Weights of a small transformer language model.
Architecture: LayerNorm before each block, learned positions, biases, tied embeddings.
Each number is 500 + 40 x the weight over its row's rms, rounded and kept within 0 to 999. Layers, rows and columns count from 0. Numbers have three digits each. The size before them is the row's rms in percent of the matrix's.

# down: layer 5 MLP down (transposed), 896x224, rms 0.244, rows 702-754, columns 56-111
# up: layer 5 MLP up, 896x224, rms 0.238, rows 703-754, columns 56-111
down702 096:472422565494539510423466502405562535565523447437457507499472445515492510480458464462500500497549545488491447559529519486512542544519488473474484453530496449507483518577
up703 104:485505574486534486437514503512509498530521451490474571587443535615557504497544547486497527403546470582467506479539517497526418516474467560618476509552489428512515516438
down703 104:476517494540496548500464540547486519547397541476550494501535502438453465539453449508493503446547500539588477408520514418523590493516557584471518509424526588515472519495
up704 095:507472557515533490517576489505510519532475501555517549532600522546511499506513555508568466528544551465507515518502353497499465493522482454466484476436498391523504500507
down704 087:485536524512499473508503454449563523499496509467521500509445590469478580554534477499518469425495572490495471543481539466558496505514474519499577529527530511504518418538
up705 094:522412503459427495464478476476470547466608513544546505547433479531477563561499433515532538488477524470471496537503505485546520504477496510527487442510462497519475543413
down705 093:494517495433604503470509487529495500543484479484567545485484422525571455468437555526506468477498474504474504518468513494590555544498474536545496495458542491476473522513
up706 101:468513458525515544508437556525425497547437474481458537477523556465412534481450483513479538501506568500497544513495431457449518537463557547527575510456552448457559457495
down706 101:503520487535506495456485525534538506510569546548482496562546535531458484483496511463545505400544426458557508475544495446545499507553499465595484488550543535485520622478
up707 124:464476484523510501434529551403456511539424562561459477516544456454431550499477515438482485492444458461553459502491519509484531581505537490527504427538453526580476553499
down707 119:516322471464543493461513521434459442539504469534486484474491452485448496540496577440448435513578531437491530502564420474420492493538535461599546482496472498570502559487
up708 104:467445510465539479473536511496546501570457469466477457577482530478518508488549518490545539488564412449469514489519535498546487471490562544524568467522523546573560469545
down708 097:574539587450485526503530512497590493512495489537440449478433453442432474559535523567511483498551469499420552526504392513487453489487492502454543471470480456534460521497
up709 087:490495505512555512465501510564487442522460429470395564465448519435542504429483500531453457460485513479543477474507524493479478539538527473436512491442493446536509480485
down709 099:427419502509471506447498560552541493456575554439563537514490458574453487558502439444568496550488515499468471491598534468510502477471444515490552537463471508509564512479
up710 100:501537513462448480558541534496507463353445515423434483525438569494525501502478499486478539510535467449474517472502526495479506501487436492450497514518517457529541546494
down710 092:427518469540541509485570466547475542536488486581476519521493436546480483512470495515503496519446583543493404454551506497489538413515532418599569476468464512536559502555
up711 098:432467481524453422503534451446558521574452454550485499518451452537510535530489527486437511458440471464472519491494452539513466487522527488542532549557530491422571504511
down711 103:454542482511455480549573499481461526532540480476495487489504498577466496570455506526578522483508589523398459394485458488502511496462474472503513510513473508484517541502
up712 097:506470476494517495525582482468490544523549476500522507486484585507520543514508433534525476459470442523471441565426482422449505539517530439478479493497456490527544455532
down712 103:525491473538509523519493478462507500517492531489528490414476475447520490606514501391521459554516495494529475502499462478487547453535555516539487484479520539501477448517
up713 107:544465462556517431501485497473494531563440519518443546536460539552540557519519410454524493523527484568561487491495484533484467581535496487517526436522419540515564553576
down713 106:520584491444476530540502403489491515497521514427510488502459478514509522480427493509452449545500403568443467532518427487509478547460543546443474519447528493422484520422
up714 109:497548502507476461538585579468518479455496504488491548463475566481563387511547474554489497567563460543542465496572479466500518439535571480534560472508478511519443477508
down714 106:510490603480448471455545497473554521415473473485498519533435479421533511485530528470452488472584558485518420523515462515566481472500502463427546525448572524454548466500
up715 096:540433500489468529596512425511481547463535479435533434512491419464501529554478498566512464460504548494500532492475421554528480517519459549560522533448542538520509553449
down715 111:554475550418475503506477467501484557538547494529524462486556522467520554507494488541461440462487506502445488473460499414528512445440523476483489494500486558577533509453
up716 089:479554459493511520498504423459510509548499568478491477469475516527531563551562539547476398512462561509506429534445495516548477524474435466469464518467549493497510418479
down716 099:522418506557542483507435503544481408536474452513526453506454453486522480446456407505492496478532518563515564482523584485500514556493541542491451498493494468477518460565
up717 099:503480528493530446459522527510495496478476552447518537501478515516537491505449466524521476479543469459512465504543551513535526518510552535475534433484523538501497497504
down717 104:567488530547491526394458539478495542511474538528441542457513496525479547471444537509446534495528516504509484440474627476459478483465522484459561530491571506535510483483
up718 092:562517464459565436406517472474499422502529465637484514497519504488525532448513440491551480454526513512464492529561486483506540621520485527401490487578481447526469506509
down718 093:519539508502524467550548494490440519423495443483572509584424558502480450537466516526526505534484507506573519501534556508467427513470516507533413490533543489516512491454
up719 097:526442523463486520491534500538566510455520511465512429459523487546506533543528551461442568444501539397547538484555532499501481459510534529430462471492462540514527553418
down719 100:453441529445488517466535503532405512531497530463471554444466474474426486475543478478494523546501488501532476550524504536515481416434422523577455469490553505529501421471
up720 096:475550545465500509479545551457480523416499489374512550484557439497487543547468496495513485510469553467536495476469462539507555466527495480434514458560584492422522475474
down720 084:548464599438535490460449463523509512506549522529531486497527478492549445425533473470525578546545444528452497465498543471527464498544490440487490533556534488444548442525
up721 091:481502483490528490485533482495416480480442585544515526539402504445493537547477553439564455556414491549526508499530548524469493554451493552508506581438508571517523552476
down721 098:542526481454471542541507583479488488463503449514462442478519522463470532493510498537523457414511539465541482513435560484484480532469442524475438464477476503532506428475
up722 100:463408519521544490466489497532557542505459486416499486470522501500479505447484454588481567498512467522631553554519555486445515482490540514487538485489555483489505452513
down722 096:521430468556469453479502548476511511503517545484477500503469510459485483454517486523518528451491548494465497557441426575484495504523453552477455525528536543439499560519
up723 099:562393461521459495477574502592430523456495506421532466501519457536515514514404495512539469536509435546525589477514476554497470557541485471558511469560514541526452502428
down723 093:538506569509529533507461501492498447557497573533488526465502470572534547435536458494514500460523544469446514520456506505447470516493510466483501476538483527491506504487
up724 100:463508589509528511488500538464499525502567528564475581479460484476506528506524640489425459499434545477528490558503547511455528517459563515511534438503593507536479515460
down724 091:581545412502550539496472504559504541497483537508504452547530478486539574522538538518497463472496541515470465518503434497476402561469526471532453499468511461381494460445
up725 120:464407554449476559470448539449527452564477520498486448551489445433502495452475486591490468463528552467516493540492508546528498504503577491510494562560460541500468471523
down725 099:506486567531496507482424543505479475435425497492509553575490502560428464516485480539516435530490512498532559579499487490572468488447490491542554516485509484441484474508
up726 097:453493518488483526509554549547450411511512499454489510464454542547522447551582537548482529461483498524435457530473500486496533500541436493526464489571513464569507552544
down726 095:507550605454508465425493452476554478533499494511532442455488489489557548440505470558464468520542582507527540426486468518530453430485518468506503491495593494443501531491
up727 095:486554480551616539526543458478475479501485549507530466446489458523480460516493497515436599496397483528530500568564529530505547560505562524559533436525446518497445504468
down727 110:500523484498488527528470568458529541550473495518554475509482465564556480457494517507604469506487587569490554510507550577449461497498625450542486510495517562595452522509
up728 098:522505524514485511493515433538477500558532464581509592476534480507468457501513568516464449506474521517497472448503528469526508544498559509479468556499513428530551540487
down728 094:531477557533391493517437431518477526496526446476507493449474558438528519470523534501492484439444496459549534553567471534399530575479418498456472499529496470466456535540
up729 105:452443466547476551559498453479523429543517516581454479506485465537476467576527464535577484497440439483471416483499514482543557495520565471593529553449563469458538527469
down729 107:463525496496456527520546455478520426415510472570553519516563546562523443531471520531552456533556487571531480523580471497549540530523456483517551455514566489537548491596
up730 097:403490516491549474426571519539518476466479528543535523465602488508560562462537496523505528503504529517518501528524534458537503461502511460427463504468540458520473499471
down730 099:523549507539528519441495498556482441513578557505458428488600512501485398468456501491556563423525478512436568463467469519499567416488508500470520531430507549495473479477
up731 096:479494510497537473478470535545532520608441538444427499497457522489525445467547508485520490435520457506464467522560500564500452483455566607461454512468486522502553457492
down731 097:511509488548538493531524549400467462462472509615550443484528464509407546440523484468460437430498514531475375490533506541538498530495545466508550480501540552465538451527
up732 104:433452557546500531527460452454431578524502485542422491426488520527473483523463522451469515498511494515537502460465505517561600477499500507515527506525515552535457529523
down732 105:548499528508488551484437490464567530520578538549475522535408476504523481527480502507543532547457473483486493447458491493540544473535540489529528484492516489505539484490
up733 099:506492523533483478507458473494512569503467458503496573514400489465508443450498498514486503467566510507561582504466540537476552387468501545437442479553526474551559563593
down733 093:497546430496475500516552481509474437470467499484465493514566484489473474464568507457477574417592426497470484511464499457486571510502519520550466441447501535523544498490
up734 099:599506532502528483469484538452500478438508481453514515444472513401461514473574470476545572492471593472540514505440532526525530438450483503471468548469479493501495442449
down734 099:482499441520471450497429431523536512459539418441519493552554459500498497480471456519533516480505458495469545561471479560470464540444484483539430473486524483540518593541
up735 099:493531480511469463515444559519550607515562474505500475439449549451430442587475490466471618498513515457431474546437501536522516536499549496546503530559492460462477514492
down735 102:511538495467435461451518482486480442506521576458505471500463500555559513474475529488537453500506536521562542565559518481436467487584485526526564479449458487450547541470
up736 099:495522464549460494485452498458529585463452474442558511524452536454557502535531567504436513519434534470518473458490495517519542566481487463514502475553548461502605531440
down736 092:533545530496447501484464523513546392530514501533510494413528482553476453507476463509559466527477519485498479503509539539440528501501567517560487551417499432523467537484
up737 107:436472432551421466402457490550483499432544499509489464491537517449488427434415445505497491456561465548503540561523513608511483482479544493539497522484447512582472512460
down737 111:509490475455455463479538472527417566517460490461520572522460487509535480469452575489477544497510342499511489527451458458536509585488429530446498533519586494501461491498
up738 099:457508512499460546557566499460476526436464454502510569441482474476477513562507502478455543476593545539512546517553480471431498531491510587452528519482479552483481471523
down738 116:508577519460461483573528535545555511545474484520500502478532494516468507489542434443467523464482535485532522545466527477526477492538535487494372534495501486487488491501
up739 097:486528451540555522512525493525548509558535523497511514458550521537517579512485464529491539523483548429481508491421525528480503515462606552489485520461512523516430511541
down739 095:550512469482496461523546511514479431463414464511496562545507428466525513459460484466512512519506441481499494527567557522550507539494473467561537468508465530512530507461
up740 097:497432566413476440527478532549538444546432426481485502569436492521485382556494471484478520436516482473515506512509618522589516452438499476565476576490464488528487506445
down740 094:425452511538566447499507498524470518474524592523462455448465508518536537491577529548447491422528467471488536474564510449488522489560470550432513504472547464492500546581
up741 108:451506458485561458510526482475473450556498435461483518526471535517480471477438539553480527475405447479527439491523449510511503440530510475540508471465504535533488542480
down741 097:520487480503481472531474504525453488542511522481453488540513548563491445516588571481557508533494419500491485457485474555496520554475492515565535469512456466430483459499
up742 110:498538507478481469508564532512480531545453504414510540521546518477563522458464486521532491523538517548574424535522485456517490558569493547491481484582515514561521504464
down742 104:513572443513581459473488483554525477496464479461511505514513503490526469513450442400510509486460517514447479480476528491472515523495515487478499447459464509477503470594
up743 096:452502485510542502525462496438500557483575501487478514497529552522526503465446556497519497481469518480494463446498477533512460502431457555450597449508493468536494535580
down743 092:556498418494495467499483495550527401475491489470499517515556488579502548590480445529483409461505498571406495543544508435471551529524501518540509486474518498536488507375
up744 110:560456471541527458473511563526393433464485462561484440527498488549507491513454439505404471494476499500479506487476477483501544539475550469492394566523472536530591448556
down744 103:514477574503485467484454455516523436454537471529488500596522521567488449524514529439467508462478461482518557402532533523492543499380467468465499546517502532548485486523
up745 104:543510437528503405505537525501496546540440482478546431494462504529524441534499474473469407435528504525457484577527511520492508514532465519457519575498449373476504534588
down745 108:550504579492419452469506436440472508456473487613547492528492532510510471610475504499529574444491492529452493408498442532503470500575537480503436442446493492463511528555
up746 110:454456492543551439481461435510527571466460492530517466424515547487541498470466434541471470504563494529462487489515498568550535477546609522447482482556529464484539488605
down746 107:514470474427601452510537496479457508404458478416491547495444499470464472548508582473494441490504505532521479497441485505564525512439432415528526508490463511478508493492
up747 099:528414537431422500508505502482545439462472482528480442532543429462481446474481488499439503471539504502491531491459510511505571487505474558461392496535524514466492470460
down747 084:519478472465523505533557513558487458521456529549506475457515463494544454478459477537522478426411510485481502491481513524485488537535496458513476460473538546500536496550
up748 102:480523550578537539470505575513492473566455417551507486482512461465492532469524434539488503485483493434473496475522593475496489514512569505443568556537552528483526477479
down748 097:453534508514484433434466494510500527496495523552535515547503536539469475453494481484547573492497518536477512450550501569581456540439494619497488585556544503486530546509
up749 104:509474517498488453433422511543490532556500523526551526516479529459517583489488490449550429519503495537506453457558497466446537507501497483542481541549433534519527487520
down749 104:515484462505456495563483465550515540449464511479555493532399498571522495520538508507486486504422448524473470533499505465531515504541507570504514476504621470440548501548
up750 098:425443545556547445432517484532489498514492478471520580397572542510438537481510467540480512505487518505429508458575517420421528492504479515504482508530483513532481477530
down750 097:505543383564551539493531498508442526481489539472447490502417515512557472473426466493474530505513540516511564505465494490519562513461499485572555433526509499541574530492
up751 103:506490524500489411466500505467476485577514559510477510534468430476437517530534547475490558465442542493516455521536507458490501464464481535464456538489545501418505484471
down751 113:515587446530575472431480504491468564497500478451501460493506419464467527488496558488489526503460502548494488476466455516524505479536466515464497488475507564482495497527
up752 105:474521510537555473537489550383461428529501514496466549521506463541498523436495536529549531532584516510526555516535496479502457498448569446495579507439477559500484471464
down752 100:521538469480437543554413555519489500485541514452512482514513554477475448476469546466412522511542485526490528493522490509540512601483462487521459507511440513454505461518
up753 106:448466471560542515434574469470419474456484457543474405542468443514534501523559450438489519603560498494486488505500509462477470464468491516452503506531496510577540517476
down753 100:506476442539488468498536453437476442444504485516565530541501500499521437546498515568519540533547411507501487550486488531487440499535443494578547515438504554445483524550
up754 108:479410533483507503542493499604539530511496517474497533517476542517518495497492503487483561473517490437459447515548491471520452564513498522468556535577523535496453506406
down754 115:526424442393470507510510486493549483491524521494522525456514533490458476471576506496512483572490505479496507456505524504490468513543536566490424530481520553424453573532